config = dict(
    n_layer=14,
    d_model=128,
    n_head=2,
    n_kv_head=2,
    head_dim=64,
    d_mlp=512,
    vocab_size=512,
    activation='tanh_gelu',
    norm='rmsnorm',
    norm_place='pre',
    norm_eps=1e-06,
    positions='rope',
    rope_base=63300.0,
    rope_fraction=1.0,
    qk_norm=True,
    attn_scale=0.0875,
    bias='none',
    tie_embeddings=False,
    parallel_block=False,
    extras=['local attention windows', 'a norm inside the MLP', 'value embeddings', 'short convolutions', 'an embedding shortcut', 'skips across layers', 'capped logits'],
    init='normal',
    init_std_qkv=0.0406,
    init_std_o=0.00768,
    init_std_up=0.0406,
    init_std_down=0.00384,
    optimizer='ademamix',
    lr=0.000865,
    lr_mult_o=1.67,
    beta1=0.9,
    lr_head=0.00743,
    warmup_steps=249,
    schedule='wsd',
    decay_fraction=0.839,
    decay_shape='linear',
    final_lr_fraction=0.1,
    batch_tokens=16384,
    seq_len=512,
    doc_mask=True,
    train_tokens=185300000,
    steps=11310,
    dataset='wikipedia_en',
)
Each number is 500 + 25 x the weight over its row's rms, rounded and kept within 0 to 999. Layers, rows and columns count from 0. Numbers have three digits each. The size before them is the row's rms in percent of the matrix's.

# layer 3 MLP down (transposed), 512x128, rms 0.143, rows 67-173, columns 0-63
097:520511542463472477498492541527519502450481503517475536535454484505491485494508517540438507496463522521486515477476487505488462466505509448473486516484452508517476459521486496503463500499522484
103:541511474488525457492503506494501442522484484504496487502452534488536509537489508514502525521538513518464508524497501482493485483503476524468465455464523527529477506481473493512525500464493517
105:506496524466511554532495459519476491487480532461498493516501490496538532494518513537500551494498488508492487536478477530462503524536456478541508486465510486555518469480512514520482536477475522
091:496516522524523493487492467496470491519482547465484505482512451552474515496484500481499484483533483528512470524481445502500494530539487497492495511547498528485486485509482516514489477453498534
099:505505506501524471551466519478534492572545503523516476510499464520500471546490503501525471513485485503525444491506482490504542501504525445507496534498528513509523492495559468515512535498524500
087:423524463474541521511487486442482497486527533484526458512501473519514499480574520510506480510476494468512481542472554507502476530504501509529501478493523499446543502550512482497500482492481499
099:450516507459488515467519466505517522502494498501538495484501491500472518459527473506518508484501508468483556525481534513499527513518487509507513463485563496511492466523493520509491509518513539
089:537491482455474443494523548471485468492495500491497488517481508520471471499534519513512513464506502480509451508528462482492496476504519482524516498493472516528475490488525518493496498541483509
106:531473512504478473539510472440535484528518494498573492499529488478548488523487513515524491462507535510484511499525470516491483511499447477519508464507514476474507490490483508433476458466531525
096:449464484514499487478519506521494479484489470533487472495513478534484512527485493506476494465489575518466491462496475481491498482531466551495531516498445568471505507510468523515540481520478513
100:516556461509484480482528520485499536507478496514478491493518518481484508515531470464478435496480520473435524525518499503503481478520448527490469515501496506506477509480511487561497506528514514
093:483525487543466468481469550489505509528487511462483475436467519452503498518533512491488455498493487463503502522445457511496476527481512518525542519502499499497484487498507527543521462499498502
094:486501482466501496545490490495496491495514497512497583496499506563472466481502502509502523519460492560469468488473513545516492486495506462491514510495499497517478524511480509497496507473518491
096:510499494517502555500474480504484493452502514496469521493543495481488483523465490539516545531485506524484487510517487506481516497473562516467512546510459475486497519479486505527513433499550535
090:497527510498535463477454459498501487498501460502550482512535460480518476525520489542484499475484481541476495489497478486438515484530512507522506518528486519517518463481494493477499477522448507
100:525495545518532477504568472493504490477521524490480528487484486516479512548537532503492500483499522489525508482525511507518486524534533520508520506481503502480485527528484512457534472515521538
097:489479539514518488468526489486516482523442520478507513512519489522486489503492460509508553527506488490474510463527504507498515467539549495527520537492490513548482484499528473487519498520575544
109:480532527527539563489502528463496493522465499494482498522500476485491496460496499481539462496497486481543482531462489501487506526446491510456533509509493517514474522512550485457502484463517517
096:504493472485493439477463522513473489474530526527516505528481546525525527506552551464488510524504462480459491552513512524480483485503470501530520492478490505528501483510498524496543497524485508
097:537496476450456489446537485518493481528476469469495517501497493511492506490504565500478494483492501499503489515496479495461520487499494498488475500553534502502491538498442505492508454531509517
104:544521514476516428493489521485462524451496542522501519472487515512480499512492488501506488491517440510497510480508521500479501494493493522515494575515497512504475523509485546528513503514500533
103:500489463513501479529524504496532532509506479558511511529478470473471518495471492470549490493495515528517461499515481489504538465501529455518503498527511514480520505548509496494444475462508484
094:538462520506500489534429508531485494479476496511518510536503532496487441474507500533502487520518503527477474510559523490541473521521524534507545520542519483483487510492529553496522504485453500
093:518521540528475521487526487511499540519532535506512487500560464504508498526529526512488521426496527504476526463497508550531437475461484506506501474529523492519522480482527465493512519499510488
100:464469498490538506494469499482473470507512478492521455465448517514507530551502499514426449468503487547482451481507532498460473518479524523519483490467479544500547542504484474500472493462488558
099:490544518523484536504504507484525492479522520471519481508480484492489521515509481516485471513480505456493529464474519504518503505526458475499483507470492542500441511513502495477492497486541471
099:535523468484506445507489510487542513538497488494506493483506504509494513518511475461531467449492524531513524482506498467478527489555491463515515508508532512490486512500454474505505491523498485
103:493504487487436503459512513453483500500488455524507499508517456475491460456503497494502539471509488492466502511506506481499498507512467482507497522464482481482531457498535518464476491460489433
101:475463539520506443490471486507491498495482465486487515479514479476482496541486507531501509442517479488518484507491534522521548493503480468409493521546480538526539505480488466486527532482514514
098:514465502467483476482490533542454541500450453468521506467515462511488487481488487488485535468512523507507489526531497466515535480464510492501459489515538509509504464478492524457497551509491514
101:436514525506508512514428485497524519507534492505507481491458465502502471488485443469500457501468498504506551513481490511503494485497531485486435528501520493461461503526555505483479521467522496
108:509499500528475560460493503511491535490473513509525497565523471486540509518491522497509443446549502478468487488498518525507457516510490465500466453524512482496478471473487454520486453521498507
101:486499502507511555508437491486473484526501512494497489450487477509499469514544534457497485496479507504509501493498478484481483556491518477454472466548505515538506576486507539518480495483481546
068:439492469496498478489508498530444498472513516504463453456544508505469510547520531552525455525513497509514496489476489476536501488488535530504511511516501529518509509501502529520479468495484540
122:498506504511509567506468469456513515524482518498491494508526467503472525480489447466529490529511515456510445491508504508506523492473529530452478501494465533484528498502530494486485508497499499
103:538503533459482528478526484530519504504518485453530500500529527510445485482465513503503485471495523550504480504507480494553484483531512511493502524457531462509471454437477526478525498505479491
093:473487578490484494506518499505507485490519488557512524469518529459458518501511539538517462521519509520527540486531515479490512485464519488507471485473523508525510479513531507517537497500479495
087:483555494483496504480527508461499509500500585506465504488471476473486487550519524514461511507475505510512469499505554484515510505492528520542479478502514475450471491519512532514484472498468496
091:498536499494514440503501525455528482521516504553480492521531486476500507519505475497514506518499512523505468472503502493494447468473481502551488485508533545510532517468467508497541413514525486
107:482460520474528567467517563526499480506516478495510555519533475525477496466490470491521514474477508532480471503513539528529480485535479513515485538485492484499507520529522500509495481476491445
082:479493470449516450471489548487540500492498524510476502511491452485499456519512464508501522481502455481495482485507548507523464497495509506526529514494531476490511500491567505464484507462514472
089:466465493473488491455492516459497493512541473464471500509494480510559471473509473522501505485525502500486531506453501485471475507538450510498516482517524486475527479488514508486524497475561457
105:488499510478529488478506508489514504534470468513506517510536525554470506495520523475505526469523513563514489490499547513446533547504507502533491482472517529520500494482453509488539476528484506
094:472522511465504472506505488463489480531535516495494479461527441465488458503481419475489472521530521488502513465518474503500490495473521505488501503471472494520488512555523494480475534437492496
102:517472501488512440482497508517506506495481491521506488495464521509506417467477452505489525496477491531492524483546506542493534496481521538489512553509506527513459481461565495519459493501483502
102:501532460455512459495512488491502455477512499505479509499492497512521486533499472480491565522538463461543497467456480486457527481495460514489484463507498483508499509522501464459517501488501531
092:495474510531502429496483507490466472559504551518487493445493456481508522511493489485516495515487478489482508511480502521485455529467513496509438474478471476461541506468484477541558462499474514
117:519467521475496445481472477510538501503496511480546506488488469517501457485476517488531510491542555485527448503517530534522537518493515509497545476487502506514505510472508495486477482482529515
099:533546473510507517480502503496527449467470478509503487518523507560481511467472498481506515474494551522472529517497498509466517489500477479516535498513475491432513526446479503525493494527514501
098:464498477501516485514480523468549460512528495511526517466487477502491500500479452522527501498466511492522513505515505502468501468444516466499464539487511526513502523455534511549475484522500475
101:520481494520545541479489512521532447523532453546511498524509474466483513521461518495480497492517512517495521552506497523497461523485503473460486445486491532560505477423483479500536543517497533
102:554528518507535523494468465498530512451515509470491505490494490464519505511473525459484518486483560523531481469535528486497490518534497472512490496497492494490494479488441491532549434521526460
100:499487557508460475499562477480531507507507541466486480515491522484475515504526484468513486491551542494492507481501459484509547547477514506521539476472507564525465497466496509457511490498512504
105:471486461485503501508477526504537502530506463493517494456467486479512515519493534548501476501507483476504506490487513490486518512504537467505481471517489468502497568521490481514535502540512481
093:466468472501470469532526538527501459465518492467461523488491497452503468520495452522508469483515481481525496479519494523473518523507477516472442523467490493493520470508502456496463492547501500
108:471473512529511457510495440492491538503511493479509494526480469465490488515535534490465514521510507541502520462492481518486516484472530453476502502503497512531449485502515507533501454554493458
109:501495499563538489510492482475497435505509525510523464497466516499540480500521466490521521571479484491522525491523483497499479482496569486553482484473498455478444484488500480503451518491521534
103:482505492512499481510469423471531494516504511492512518545484514500498493505521501516458475520488466475539500479490450472490490496485457474463468479515520496487484500497531520501522525445546538
107:495502462502519541468471489464528461510432499505494530492499469540498459471497522491504503506522486506500478496470521514489521520472490487507523532489470446509523549503504495468511486512500504
100:480524508486478519478476499521480549481498548499492520517480519490479501487501526503556480468493472473541547535488519510513472470545501510449536452500495510507457468476501511499496477433465474
103:555533491496521533492522517461508515510497501514479478513499508526508506494496497492525474499470483469457466447527523462546502483470493493532467457467517466481502465502498500535468472535509465
095:437507447478496535470478520483473491498500520498493513519512478499492475502521464505454500522487448499515501496475511517499443491513484479496476519539467474524502475560462502495522464464494469
101:506554525477514474529507556472506511451508469461464544519504518481492481513521484503509513502508507487470490488494491525499498550487479508505487456496485505492499501484513558450540493478501502
103:455487474495522493484515512456479483473502505541459445471467472503522491495521455517427499485506489469517492513521517489490516482504487475475509503482550537543541472475503476479490527486519502
096:491456480453504511505489534483561516487458491496467518523476513501462496517526480496512483484503460532479499530533498547504475481473527573479497461506538488523475508450529494517545517487498501
110:465518511529466541532529481504542482526542493460489496516519465512504491498516470535513459536492469547493454469512486467497512502490500499466508515478506513529488459483489470483451500496521493
102:492491541518506534509509460497491511492520493469540525532526491487555497537502481474500455470536561455504506473506490495516530509522459504514478474499520518512497497520493511468466469484454474
096:463496495505473511489495478466524519524536487507480457476493444527496483520521454490457506530476477537536498471509481505515510493530477497446530465490431512514473520514489484468465523488500483
081:486537461501459461463522529498475502510486518493475504491513464457469486545559550509529488476492499515481481523478530509516485502491465464533507478515477526506513522466511537508509449472476560
102:499530508485519546485475537519495521480482484503478517506494509484545510498509503511500524542481467490477449481525550497496458490523511487474442506499499469509503482517514567554516526503477521
102:529496498503497497470507522534478494455478469487540508523542503473496553525499523510543506527484461489496458506453502522496517499507493500474486496485494506483491490472483473490526545507529509
114:499501540494461525522519481497511485488475468505454525493485462516531557498537521488505520490494506530494515492488493500456473493501508513518530500491511488549484466494439498483503416498560515
090:473519479479464473513554505471520504500500528585472470475503535500486527478494456482533527525487473496488477491493531520471471478517435547508474496480504486552536490499512457540473482484564517
092:512491553500446424490491518514471483545529451502476529469508545506468513476561527510523512519506504511486511500499484531504506491486498511483493502509468462525544503478504504491470513478488516
098:489488489558445477495502475502492524537493505473546486538535506495499505499476505507502520514522504532509485512530507517465523464484524505499501496493497519553536532524472505545502469574510515
113:490529525508510551494535487493499480503523513481455512502532470542447509520520478537465495529500507527525530528452484489458465488499470518486483471494475486522539493509519480508513500495490459
083:491546487474481466511513479490522516489475528503481523491515490477525529560505468480466522497492508479458503520532466441491544523525469542491466516479454513447498525513496521499518462489513495
105:474515487480492443469476507509504508430475488497489533527468492493517553505478511502514507502476530515483518472463508522497525525524460509513489502494502498503502496502486507487475492473479500
104:542497460547475493483497505521535483501450551499513491451497482522531470478472515468534459490500503496495455473538506527520522500506474522489489457539494496515490494463524475534510504508506479
088:518505499493518454505512515456518489474512493505458502523520457496481494524545485473494509487525536463481518493466499474567513500548484484514489486510516514507497553495487489513503510502471526
102:518497486520450528469473535495486479460506478481474502496488492511512488475512470478527557502498492515521507477491503529502489528493498556502489481521466506482488501478543492532528493481443492
097:537479471460499442489492497497501493496482541470521459468496477478518497492499471480478509492517469511514464509497484481494510539535513498481481546491460539503517523473513489518554441511495537
091:474488489464512488511480467499538517518535492472512500470484453514555504488554488499524450497486545551516515486483510513514466530508525511509507481520518545489519505505500480523481501516446497
101:500536529499537450506492513493504491485493510514550486524491521525487501513542531454487477519536551493526484454503535502517506516497501501513484496524527461504514483465504510480506497453463504
096:506493538560502515453505495527494457463502512490518563525471529509514509525517513513504456521491490525509502479536514530531480511542512492500524523500480525544447509487526498481516452472482435
104:503506489516509501486500513496497530503476504502515476505515508437492518524461481532525470457482517526469484514535503475508545478506520570476481460488527541567524509494529511535500508556468523
097:474498542481478546549521501509481535488549511525495498514497508511490478462485499494519496500496505457441518514451523494525515512527479491501534488503504494489496482507496535534530530503502479
095:481479494527483469482510514491493533504455503483489465534530457503502518502474512503495530498509475507487464506487476501529526502495498485515503496505460527502479500476516507507474553484489487
098:499450503514517504503497487485464516523470488525488478535546521531504522521515519523470526497482536513467541441455486452505508506533510505502511514505488511534508507498482471464507522502485479
090:439501514488490480481493455461469523517524511490495503430498483496513498481513469480486478485522457474490541493484447528514533549454445507489467501509471491509494509520500492526516475440457557
113:455521486495469504477518504489487504479476494498434485476496485498501483497480518468501518495511510508464550534473444497472494494531500496488497485492493509503421466547497512538504540472501531
103:497483514498479479510486487536507495539503474494457553500534488543491465521532511526486521518489483535499496542510476481465555482478486525496498520537522497484445502523510513511484481496481524
098:492509503471467468501471500480513510506493484470571514480532461506504476524470511496464502493519504519511487509511477493546524498514540431496490529501493514482484510497500481498528505497493491
107:491499505513499528505489550538494506506498453468453529475526476528446469540533492481477493511493524473511496452467524520531506456517489516506460540519475470529519513490500532475503525516488514
097:517500510509484440487508475516523534545480509527522509515496484494517504520465531477529487508498513483506460477493520513528509490493471474523488528517518563478529437461453539515512521495464515
090:511470490486530414518473536501514471498537500467477466481494489474496482512511496505518482475499515511505491501527477458545467483495502517504495504490515521545497509496505509507486487495469496
105:519491498497543484516490514529526465500506485484512504499455450535514483515512506480504489491508498509477513509494484498455527522497515536470534515513485511515466480484487455463469491495507542
100:464473512479498441518531513464518529485470473527519475485481520537491484535446484495485510492488538504453521515500484463532552496525479498511459504526490489533482531495486522434511546577511489
100:473504534522457494501478544506467506480496533536497521491521477553465508492528516507481490482463479510499485508511497497474536493485492505510485554497472468468533474483521517503518485488462507
103:485461485483452510479502446507534500533488498450524466488490502502496506501492515474470518484491492531513501548487520487515463460506510489519511512513504523485443489524492559541492475504493496
084:439519471443462492481520533486515505506509557479526487473475480499474490524537517498477478470500487477445531535480536502472489489525480497533483479521502529505486533541453505463496493481541486
094:512479481490461459503503501496486490488553508513504509515485515514500519482520536506515516485499506469485533557483471550510565504492434471500512554544486467502489498488470510538496510500467444
108:479517493561560538476514525515483502510552507539503503533504526468480480504488466482497487544512493506470502479514478490517504499463491505513481464495534523491517484517453474493508488499529528
095:461496461492492510461526550514505481506527507473526539473533482500485544525516543506486504496504487494475461499495488559479469532494481541505501441528478467475522510540493494514515495529518493
108:475516426498485496480511517518514546527493496514492484463512465534497488481465499506498506464526488444535488588489499528496496569506511493486482521551492505517521465505484511507546498487502458
094:483483486496512479510493489520529497518500472458483477488486499486521482507525482497523475462552490503482549550493559510500468567527497528527475542496478511514541534532499545494505476454510487
094:447490511512521515535524468457495521502535507551503499521567506484511483494449519473503496512528545497493480476467520506507523500482513533492515511510505500465528508541498507509512436511511507
# layer 3 MLP up, 512x128, rms 0.135, rows 68-174, columns 0-63
099:536474472464508484500479520528523521489476513509462504545485484505498531488462483487496551567530499484491516483498527496531488525510488498537428472493486476472484491482481496498481499540515477
097:509487500500462478475486513526492508549488456489461484530512511507499495475468560500540486468474498478515455509500484442512517468472526461504462472483509499452533474547531505477492541488456473
088:515469471522526515510511510494467480478513482482514506561538505513493507489466455468522512532561464490502519500533508494517509482501528511506498485488496520556478481469519486488472539533495499
100:515519523495500514486502494544513498495485527480471492518457515485490510480482508473500509481488498526510525445483489469472505559511556504530475492498521502442486499504557476502490503479557494
095:534490521482460551478517517482505478482495528551514510504486501491515513526464479517501516496482523503493501491534474501474535511524502487522509535474516504470547491518500531482445499570503486
100:501470493498477479473459486524519493529495486502497469483484513450491477483480463511522478539530517512504501486538494492474543461495523480518486510474510457478501527522515529503548565521514469
092:506500534464569517512468511531498470503499449481500485499493528506527501508517470462512502503534490481466541497501518502502518485498476523470502544489513507496520526480503470492468547450504498
104:505444544516494502486474505533518522451477449479473507524513533509559526512480540501510473496466534482543526529491461505489517526507557524471498495523510514525521477565492476488494508501517454
113:506492495481526518431471550542488486509551553517469505524493483504524503466517524496477495518507468493495476460489507464483515560456534455501525527450490502541482519484517486496503497502493507
100:519457528470542478507512481545508443528470498477490500483489558446515538469471518462518507498501496515500549490480506516541498524496503532481518484475529506525477528483487500493479511528546497
100:519465470532480558444496468512444475487539515513513512517470554500525510491495493535470527485505483499459510462466504483503479513479510498537522523511497487516497468467509513504528532482470478
094:502499522480516463480509524494443504459514515510520498514464475451487534538523516511516478466504517500558522492506514504457525545471573499465483477515539455517534497505487481438520525498490514
098:515533553456492502481454527516478504493527474513528510512487536497553510478510541520473525533521496491479504501459486456468532533541510502543477519514508479493482461506476469483491528555444465
089:525525492555513503537495508485477506501531476456512494525543571494502495510551485518469501497530511453495494462495529514519499534524524483520495469460550547526526502495495505503515502539511500
100:515467493496551517488527518534495494507499462478500511531519501514514516492516482469510488522470505505489548514536497477485510477516530497493479510474511492494536503442467538472478502487482503
090:539466463453502517488492509525502536530527448518516530477494524504494523464489524466499546536524495493496513474460490487515449551504502489499497499529506504490508576510509492484465516516484489
096:516495475537486529481487500497474493495543486471536506518513516481516516470460522495482491476536518475520469510473477447523534498458544505499486493499538464535499487516504509492501503549491473
095:505495482450506480519489533494509496475509527456520536501504477519492538513476468486497471500500521443532512514472463448508488506541505528463522488492501510500489512564495495514538500519472454
102:506496481460531499508514535530539512517525481528442541527466518527534540495511498489506528516504495516471527511454498458498528509519492481514452452503515498450506462530557510476487521516492466
102:499486554497497526532496547509519523505531481498518476535472531509470485514556509502521529542566507499479521550477468474484487536492550493507493485485487453469512479529490523502461520504479464
100:525499478554476505499469498510480493515504536524514513502459487467485513501549509507485501465497476463516538502482501507454486539497514493520471485491521444473486515471487562505506546505492509
095:532493499482486541480497473488457455487511522544489520504469490468516490447490473464466559519514494498518472499478462490480502516513513523498530535459499518451488525470511492543481482487526491
112:514465497453502531478498474503429546491516502549502455494486524498531473506510537477526537528485543460493507489509489465489504492514510525492476528488500483474519464488486486521436492470506478
100:550511522480503500519493478512479516553472495521473513489536527494487514465500548508459537496490482457497520495471517508503519486505528503529457488490487483485536507516489492473498567547518521
107:547511483465487501499505491517486495534477486495494563511449531507524506502489536527496523531503481483499486519478509498519484536468508518500495482483478491481461486484469486494535500477510500
096:492470465490525515494486534569483450468506466523503480490458528503541502530477551503527518561515552511518480503487485496520491500490488475491504513470534490512506490481512513486477487494521495
104:514484533525495536509495517491499524505522484508519490505474513506467531445480472501407505456493496481534510460492492498467486496474511486545500486466499504478534454526485543507510485506470493
103:483470473467524475516475550502498469496519442486516542525485488445507514507487528474496486545537457485531512521497492508525493507511495501525461484484540432512478507533535510490524508528474474
090:513501457478503500510474481501516481517494488504508522548490509493530455486476512505520490509504443467470503492478494484499504540466516514456526541501503502479531524523532495463500475528432495
098:521506525519528499463450491583523447500468495544498553503504529486466517488471498496488500516505489503495505463477494474498505518481498510488523533518526472507488509486509536498516488499472477
100:522505521512477529508477535517501444478463491498435522470492513503487484505531511489510507517486527472480499508507472457474529523508499495484498531462512502501513471532538511479450537486511441
094:483533483487530464496495516535452480504480488501483486500441525463524511520537524506538506500528506510548497450483500471464479527470475459493522442485524505488525490502549529479517478510532508
122:470494502509570578495505537552448516515507472459503487490487507505487498517509502483505446529489486496506501446478498474481494514489502476479497455500507516512523509528538519452482486482493487
104:522491520501508515533440490494502529494504445540485507517533497484517544459462475490512485530551518473523525500487448485515486511473511492473524460514529460484512524490473523421490497514465492
096:545530486505529513484489553504535516527556449543533500501541488519512474480512497494481549535506476505456525520554473513497516532486547506525482534505503494513506495486489522465500515500493507
096:483521497504531504468509552483533488535569497484487519503521542517470496479465502485475487535529455469504533489503457482498517499525513532496454494499505472494517462469526485506521488521514511
120:531503519470483580478499543452499536509547499520475479532500538479501493498506485487560497490484470493472505518448479501495522489487515509530503525479525471474504485539491497488459522488479446
106:521518521532510498469485487511455486486488467522502515525487496486499485491508501454472506491487478471482532498481500455497506541457516526535519501508511492508542452484541539507448502497494495
115:522468471511498498536505474497506498523487517487498512503435495519522545488490529497498525486491494487494530492519492481443481512478491507435445453507518530477508531523535533491501464527512501
090:504427524452479480533529519516486484536486493515521506530486495458513560485529489504486500494516482509549482489474479488532502501470482496483473457487515529472519505467476474488515526524505486
092:491478453456531517475524520504451508450512491489514516527476486492492531505524518472496513513535507479527492513484503505416486528462531512512480477470518511503493498504467497497524509565519492
101:517500491524512509500481540552490505508477510511500472504488487441514460514489549508467437549527483472562524527482487520483487476461498492500502467487494521488537460499478507485539515482480501
096:498521443479511528484460519545476453532507480517522528516486501514526532500494478491472501486529489436504474473461527522505546508506516537491516491500505467536564506479525507467481542486546478
104:542475478505482505538461518525513509501485514487476485509521497466521526457477525491525468463512485497533506467514510497491514500494496491496456514509544481486507469475519488417517495504556521
103:522528473470523499457510517591504533517480506520514523472455493453506519492483491481499481508498462485543461516495511490487477513483521494511493489486497493441482454479485486490488504524462501
103:494506507520533552520467521495491510480531490559500501468482520504526458473462532462472531494464536464493508519492492509509546511496522521508457558484520465532484491518523488497472505478470474
108:518511484521495496450413513473471470492490478507466530542520561514482518507447455504511492521524542510499482524481454488481492483491524504483509505519510449506501512521518502507509495475533436
097:504477497459526515477506474514498529469518474529465500484458524441489515502507496454503508511518503496558482518492470486484502544508547499458468485482497473510513485514504455493483541507471475
097:506483482484486456493507494492494520521515522509501491514490519469507544450438496534489480477494449510520497506475521472503541491539471510507455509496518487484472475474505462469462515539455477
100:501481499477481539551497508535498503515486475472491469491521530547508505444507504498499469492503504490544511466475468459414506536489512494437482514478527516488515502495498504469504465493479500
099:485527460487476516480504495493491457506443501488512550482489520526488571489526491457522507502505497487474510471515478455493514539484456502502479535505495495454490477515500514472524533468501434
097:511536513491480446483490491522487507523512471490441491490535483482495484497485525441479517533474482464518528488465489501502500530486515489498539524492486479494500516465537509478450506471520490
104:509484474497513500482485531479493489509488462496484525498514507479497507505425541474505527480521496509497441484500509517484486509506509535489497520481497475487538486569511506525546505555495494
099:513542481458476504496465545509530511518486529501539543519484519503508518486474499471546479506521493448461477497494511515493502518504489503494521486511493476456507461522517496447527488494480496
099:501518523512475519499475461526504523502445482461544519530511531529543535481500496492504490496473527471523530462518492458463545489498515490532479520488563448496524476494512487475486471486481471
104:508485482527531538550496523499504472508531472544541530515516493460523496472518477530488514510500522495527496465514420519499499509517522541484436465510503465478500511510507553476465479557521498
088:471536509496554521494477487494447474506497495545538522504473508508528462444516495492484536551503458478522513503518492480502486530534545504482484508447491512525551504486541506483483513500500506
108:513485497522479484491504518514488507483472532540464499511490505499525508487500499484457445467508534480549492511536488536484535485516499503517494476494491509473501494477491471480471513523472508
099:523470474520493546499498490562464519515517470503534493481520517445514548471505522482513511516533497501517463486515486458508468523464506513519487512500511462475508489492532499523514550504466466
088:502507467486487505474511548533499496497498452515468528483512519494510485494534492502476472534522505508538552501450470528461474527523502538474517523473490481494473517490498520468525499452468499
096:507508500523512505538498486526523480503512535501463532511501503457490533464460510498516523551532472492511455494505482479465493517497492503475452481486525478449505482503577540525487521482515485
100:507441511461478518472499470549476506471505450527498488553491514505535526523502489517511526508510485484523504524520476471521535497476508486470475474450488492520486487497501506473560511498496501
101:494515550491496495519527532517510554559478487448521522541510503496528535518508501469501473481487504481521508501496501488503564506493484454505451482452517531467523477546503486488520471521468489
098:524498527507525476446504536478538517517473483510481496487465514463504547501507521521476575464502508472493507504493463509459488498488524460528484499533534533479477529495459483460514517546466524
101:524500543499498502488503524509431489527508469487502511522473524470504502433461535511440498474516467491526514501482498516474518552484485479491532558494507515515495536479491509511514487492484521
096:510498533519528517493512516506506471487485419472539512569490498508521501482486475490509516473520536490520526512525461490520515509523576534477528507502506482539533482479460477503519527488504459
090:514459505509522540526473490514508482498456493478498507491455516488537501500478511519490481465489439470506491516493498461488479497506505515528540527487521523492521469486512550478462520485518507
134:502500493480484531461490504493433525515535489516449465495486494503507537524502509507504497509488496484511550522492485496467520515516500515497506521507484494478486506533499501496440543490469476
100:502515469514501531501489540510470489499503528511487497489481509534508485450474524484470521458501527468537555473512479479481490525529513483463491504517486438520503547511501556506481484491479476
098:494528528499462515490461482502500437536515537491539513546544515523489496478495527506530490483520496500497535505514460466482522482533481508464479484487528495499499501576494511512491497544516485
105:513467506475515513531441503485508503524509495492473519471455508485501522533508513479550488535524489485562487490480478494509515536495555509548433483512542510490476478515511499480492532514508481
090:523495503484447505518456510515492501486509503478487486508450489495520493526445576517469513489517517518503479496480472540517494516478506517491488489474562531436503499546516501493513499523481516
092:495533485482482526501493518536492479536507502482519509502501550467508506480484478507508485493546501529526499454496502469498528529540552520507493487528541478507455467492508498471467461507510472
095:491495478491488476523504550528451518481482520526506496501478536470506487479471522519510522501530516506480457504537519467508499523471499541536514488493516494492516472513482549504462506473492486
092:471517507536511521489454487471518483543497515538514512547502503486474522512501495474496498507495453473532503465513497451472517526460518524536501485479552490490548530499477513475528528478524471
096:534538541492479500465500512476520537522550478551485493547486521444527479510501476516507526480524459498482527506494485501502519506485553522484482454521460505522513480548478501510474487456490462
108:523505485530513512505510476490500471473494445543481541533457513489523491454498527488503496482508440491534503521498459502448535521485510524517470495523496480542484508515501508520529544489545480
103:522528521502449520481491489512500496473485496515468523515497504460493531505463519489484450493514546497521458472492492469496482504521499452488511487466533537492543526538509445484457513512485477
097:528483477474547463472521519531454523528502529486507522497472508451505501496480514477465539476495478484485481483480460497507488482481527511519480529529492500440469472471513479494486474492511479
096:505501541467489523505517514563543509498486502506501487508491557523501513492509502469470527452506463487516489467519485483483481547503504548535508494490524487446491470489508530541496537474495469
104:512467507500491516513519478490471415518483497481527530535480491500564505505498490456535536532529442456481516495471462493513499477503520591475487478525518505457497487494495484492499496480516487
097:527447481524509531505514471510508486540451536468468493509503501482480493500486481501546463507445473473500503487504516487524562526474541524532500470476546479479514486486519503492468525542515508
101:539475533508493509541505533492521477513535516521468455514505500476485491504505482507466464472497499503514453504530491507485485509453499521475490528457505479488485520481478502483472546456527472
097:513481515487505490523457521543523480531500497500525517487497536537527496477490434422507497514473514499492552452546500503470501551486536523480504544477516505497537503466490473514470482511515489
099:506531533517491500484470489525515470514517507492486500503531501475501485505502516456489475494490443503542491498537468510483477483511511504464442513489498481425564534486503484474550533531503498
096:513530491462473497437480485509499522464507520566492479516507494472535491492433531529495510477515467475557502494474481518468510494464529486506481465503521483498486537495501521499498500532450495
098:490515511495507518488510489499497496505492517567465480542526503505536481493516522513557512458515459469491540469515449455470503501508514516485444514442513465480486495531489479517533486467497472
096:491509482518516508495511523583479456487463439523481466503496557449488487490463502522491502536504496470496508473496501530482489512525491460493500465508517498504478484495491523519514525482469458
100:537494520536498495489524491494429455493535525495496492495486514525565483483511472502501479495502513458494511482448498491520482516486476512513520522480538495476507535518546514482470509486486479
095:511528534532552486552494514506498489523488517482490546515475520495519490509492497476490494501552489523478478545543494482452519500503538468486511521502492487480524479490507530510491501472480473
098:524500496473512500496504574540498481529519482482525477542461501492505501490510476486467514438542475477536480477495459521457499475500533537471498514492489530510503515501504506508472517518534503
094:537497511497506502502519531539520522542515465496459536537529492490481552497487502516476499491510509468546491409537479476450501526534466528520498480506510542495518510476489479478517522495505459
102:508487468474540531478461533479500507549509476528505528528494489488501578502497504527502511516523493491510495514484484503470518523503511518521477465426511519491486503490485454493474474510506488
100:494540455512464540506494475523484491498497485495527520529540502521517506474477485464467530512520517491515468528478481447492513485457513510524476487468526484532530563549492481515549498497498470
088:495572503493496495437505514465519516500461481544480503490516507517524497493473491500476504472539466488471522537517506520488492507517507530482506516468515522492496521489537440501497537471501483
097:522489511474481521471478539504489555470495517523462540465494557489491481484476528509488489470489473458510474520516475499529540507527559527514500543484514495521491530493459529517496530490474469
105:554520467506526490498475515519473448506517453484490502492520516507552521508498526516531520495505494487509491530455477491498514535454495509520508476491520492536499486464521498445531516457485539
101:517525491477562505527488491523479480493501513502492488470492515504517480494454485490534514565494506491537517446530511455525529505522562543510511489511502501505495467512519459506500497518482496
097:512574519523539537476486521538510481511528520510514533529502514428498527480464519491461553497554522503518540506486513475545542545501511474522493503494506510466529519485504505504524520487501464
106:516480506488486517484524486518520506496511522514418551524465527473514505469505491454505497528488477489526522457493483489505550487460505487491532496507492536518487452528492494510463517539464486
095:515492541477473504457488541506500481525494500533501503527501534497472469506487498450464464459500522513499515543452468494468507513460515517518504505475512484504525535482478465452434486500492481
094:522497485516492555496502524543497509470513471525488525495427513452518495469466515473441495517506483478498504466531487527469480485460504476524499468462531442445510497500479525465497513517508498
098:518539524456479498533459496516441504501483494496522518491486512500478480506501508479492529455542502514480447506450516466492528551507529472504508513486555492507536508515542478494497473475502475
099:527500460472469495515506506502471492503475477481499519485482507456508512508456498494527510470511465486505492506476504523467528517446485491496514503470500464464467516498565496465504521482527510
107:517536518515521532488486474520508497514515499516505520452530506522503514521466552497482472511488492537512496523493484513482559519512552487505487502464521534495487525468502467495494484554485473
097:518475472492497510514484550506497512543540454508482506537532493481503510537495529510446486523539494487492523478482489485453503525486480458493480463463499509456479482501478532503479511558505522
085:512522521461539493493470475510490540523496473514525510507479518496532517466473501460509539512507538505524473534539545480526515494520548513464487508454533505508564488515558456478519496436546470